{"n_layer": 24, "d_model": 96, "n_head": 3, "n_kv_head": 3, "head_dim": 32, "d_mlp": 256, "vocab_size": 1339, "activation": "gelu", "norm": "layernorm", "norm_place": "pre", "norm_eps": 1e-05, "positions": "learned", "qk_norm": false, "attn_scale": 0.177, "bias": "none", "tie_embeddings": true, "parallel_block": false, "init": "uniform", "init_std_qkv": 0.0672, "init_std_o": 0.0, "init_std_up": 0.0672, "init_std_down": 0.0, "optimizer": "soap_variant", "lr": 0.0126, "lr_mult_up": 1.37, "beta1": 0.95, "beta2": 0.98, "lr_head": 0.0175, "warmup_steps": 200, "schedule": "wsd", "decay_fraction": 0.689, "decay_shape": "linear", "final_lr_fraction": 0.0, "batch_tokens": 65536, "seq_len": 1024, "doc_mask": true, "z_loss": 1e-05, "train_tokens": 158300000, "steps": 2416, "dataset": "wikipedia_en"}
Each number is 128 + 32 x the weight over the matrix's rms, rounded and kept within 0 to 255. Layers, rows and columns count from 0. Numbers have three digits each.

# layer 8 MLP down, 96x256, rms 0.322, rows 43-95, columns 192-255
153107076174169109109139147138099126160141110107082165101122152128147155204082145108141140113157114152083126118142134107064116052178137108092160117166099156124112132122210043148062081115108111
145021107157081111122106146117156143130122112164133102088122122118093113136107151127103113132097147124112130158068145164085086132106105105110168141127070160166123093104120170077134104174130130
115133138082151097093106128091053095110228133216078110112131119111128144136089163103087126140199064115072108079085195091144133105089147106130133070082091149115138080085116162070136176184096163
159162096063190152154058116130131128135132059140144076181170094107181037170137163171133106142033200115074167121110141123148147145134103129122122056130114114118049127161145137181185148109091127
107167083162129125128109101121100141112200048122084120109110159143154128166060114193081091119114109144092157113104125037152122133132146116177127115116106087083119091073126091195087123103121111
135167056218181157162159109125166167101085172152134106119117140138133096122169155155138142140147134118098098099144097146159149207118135118132118145138169134081091144136100163151146142050133171
152148136153164141148191080106105150137120147110212155170133174157126093184126080139111121147100148133135137124075177137082094016111130101072056123104163178170131143109113106083133133141153086
154094186155153150119151131151159103172146135149101132155160096136125147181140146089085118149092113097159123158155115162117140233157101066114139173077129189089175117102130103026138112181096163
148126120107131128144075158133158084126143127113083126192144180137151085108098110147121121175168137125127166194105124122108116104099111129148145134096143124127087114137082108068122103169124206
145121189128144140159124110082131131121117104094140099191142141145144121135149134107134117121132120114114134143143134164150093077188109095071146119169105136108120168103165063113157125118058091
152111127216101096175138104106123134069084133096133148148106165136163126120100127114097102134129102116145138138151076109198159155112153145132120129111186082047092085100132094169126119131137169
123129105144111067152176165154132098127132180126170092139123137134162102113134195149138108161163159094132137129145132066125103177085124179146099073129112145087098155100138130174161080133099108
144137124087123166108095149088128142189183126139173144130118162148135114120162093166154103180147117089117160114179189089120201126131134117146111152126116139090093121067139188171138146144080102
101095136125168082163132103091104206149072122099116095118125118087128137144042088166122122134178148150169143183135141134137096124114145137106138136134098125188092197141111106092110109167126124
143119095154090150144094099127163140137133217141180120072157139116124100174102170152085081129149121135123161097130127146158098135138074160141106153116114092161118161131149122115098101169132092
152080082171178104146128109145120097118177152104132095109101054090135144129125167131184122150105069116117133157090157093112069123112143111152126102096169144140095117065117110127103076170167077
125087129135155114135143147091093115147134089138157109108151107113089165117085128103157079132085128131143130181158162166120120105164138184155105100093136128102080155127127139176155125075060130
098182071064103090156113139095147182110186222098142127072126098119138170097148111102128151177166107133090156086190112133136169153152183150121119098174156156106174170112113136141100141155122172
170161103163136111091164097135247143212089094120130137112153086159114194193143135157111122111128107120201071130092076075138129179078127105158128054108096186199157145150107192093141145092142117
173146169129159112141163071096137147165117104096122136095155136137130122100157081148122090126136114109134159135109144139095104124084158121134123131104138124212135161110160089131138085099109137
131211125134124168130156108147124100141143115121141165130107132131118160177149067089143162128086111145117133142139120158149105073188132103118120062119169117126154147162121096191111097107189101
125123165169097100070163091113151123135099137135146112156113123138135170089179147112123108076129113119179155145116148084110100115118166135116109104129078096105109109105122132142158093106135099
152139094173086147177137135103186158129075149167135074187136132144084193077145129140187095145111108158132091162095156109132158160110093096175126073146081098103147191156084113189105152118162139
131077133116121101133158142082163117138042138160077134156086182097141141138087110162115139153145101140128129130119050184177119114168070139103090154122075109039119079155067106175095097105167088
146123141115122210125109130058195143127108114079175131148172116128141189066080176159101150117177085098138118166119120143180114149137037130140166092126127136162055131105095164137145072191116103
126131141128162076149167099108103118169203206133084127185138121137151099149111126200110092164092131122176118154121184109090161107105097076127088128154208121170157108147099103143150119167160079
138113119122101117095094141179098140144172169174137126120115118147168053040143111085151130121146081123100076086150204180083148100137100136108176088096116141122096142086126114101153123147130138
147105134129145120170138205164077172197168157139124163094133180132151139124073102106206125143197143123114174124145097081060143132128125116103177135121092159140155164139092092129101110125151140
102053113091114150136139078138132177130122126176047188138162171130128161141123147136140112114122116104157139093143144155139163163105114120128097088136116076129200131037077146119110197091131060
116113094054149122086074137132105112088080144107127148142082155170084128105130092182125167117137169186138170149058118178142034101136103104107150114123146090031161076111148138163089133152137095
144114152131091080130112109127195181138079215121149146112147172120123186133161098105174121159126131130145176162136125104075088177148090156142185144159127093104141154132149100154080161116110163
129145102033116121105144107122151092118120129116110100116114140142118091144146182142119115157165138107166128127149135193141153120106150085084067126136202147153048136118143165177188130119131115
092147106082107136067117108124098134114220099114181158102116180126132150107104165131159120094148129179094133054150131152091161037140142129141181118087119100117148142201182153174138135096072108
120139183084145078115099077082081169148154095159065151154117169105127176175121103141077079125113135137057128125079109172125168061143141098104136120106136100131139110136090157138123189190082178
096137158131124060137069126095165108166111164077122120164177113138120104072142148113141170118128131108147102137125143172164119092119129177137075092079062084170089136100134153140149130113130027
136135154062079107106048115158164137140226128081158105128198121113082153102131151164132136126151120112142168082139080126184139110084105115096106095117103119138148104110099153034152164096054104
125167137113155116099130109095106124179129147131159161143156153132147074137167110140117098139127167155156114152129146179126129094127120173073129115120131103109133168121138148128160101176073114
101137096135058149144130121118150090115158175158145121132150094128179143095146119189141108101169108173137075153171107129159107164127161131143135145116173134131129108126092155147119054156062136
088097151145122132176130162165096141138131126143092050133183081149097146137138112119130159173163143177139128116093085161138158123130121143113142082157116128103140148132085148138166122130080144
138143162132117132112100125119118186137175173160115132104167094152122174106140185131172133139104127111091129140104086190152097120186172139108203114150140129099154100150120179149154161108138084
103158144087076140098153116132092129150066131107120126128136097112094127162135130162096164109107102138101155118121113134097110113094124201104062132117067152200186133140140128177122105098096138
118144101083089116173102098172094092141176206075099142163125142106140121127149152122071124055058169112173167149142144152176114132105084147115098157137149087067118150169175138117123085094052154
108112188149133140088140131098144169114176123028186097097171100124044171145132174077174111075150143143137083110127169171119166113117097162114107154125127091160081135085113160091106069120144151
118164126174194096159121149100159193098099107127129140155165062119106139127159083162149110103147178161126172191112149103148141151156104084125149137149140125168172106133153157175092108167125143
101129189099098083133099128155157167120099141149116128085130188127148130204112125153119146154134116125152110166144133085103123168139111160101080129124118115213118166091082084114118074112164124
126163168138109164157119124096146044112140104120079131167145125137098077122095156125137088128121140116135115137179119144178119155179096155099120174102062107117080090163156121143163076193126182
148124100144084161137161149174124136099125101131101104120161130110125119121140147132139112142132157136167100104154101070149119099068124121149081146145112109133090152146090127148184065055076186
120087144101137139154141106138164164018197131154185103096092130124159117124068080067102085112100162107140126125092107179117097184166154139152126155191162170109168097118121103197136138173131146
160096122216137159152104175124154137167134139130130118145181154117122134026168183167134119176145170083174184098120154133128142125124115163106119116171164119153137094129129232123148119144102160
134123127085178102173206142145162144103163198169133116127041153067105064111158203106132095099152140116080195148115091126123128125107149112094139121146133154133167102128094166091157046159105132
137162125100127136141135119136134087102062118114147126114180169113088135094127154119115107119064154100138109137181103099114094151134135139102084104130127095086101164038124144137116110137128092
104123094123146110120116139116098170117120124122150053086100103130073104157129101187124143124126155158182173104152144123127122057143167121164109103174138143094123131086146147109152109123156112
122153124030129103094122115097103128100138109115202089134134110102105175121091102133182123143147118103090178138168150162121161129109145172083060183131164131225164188072114140124160162147048083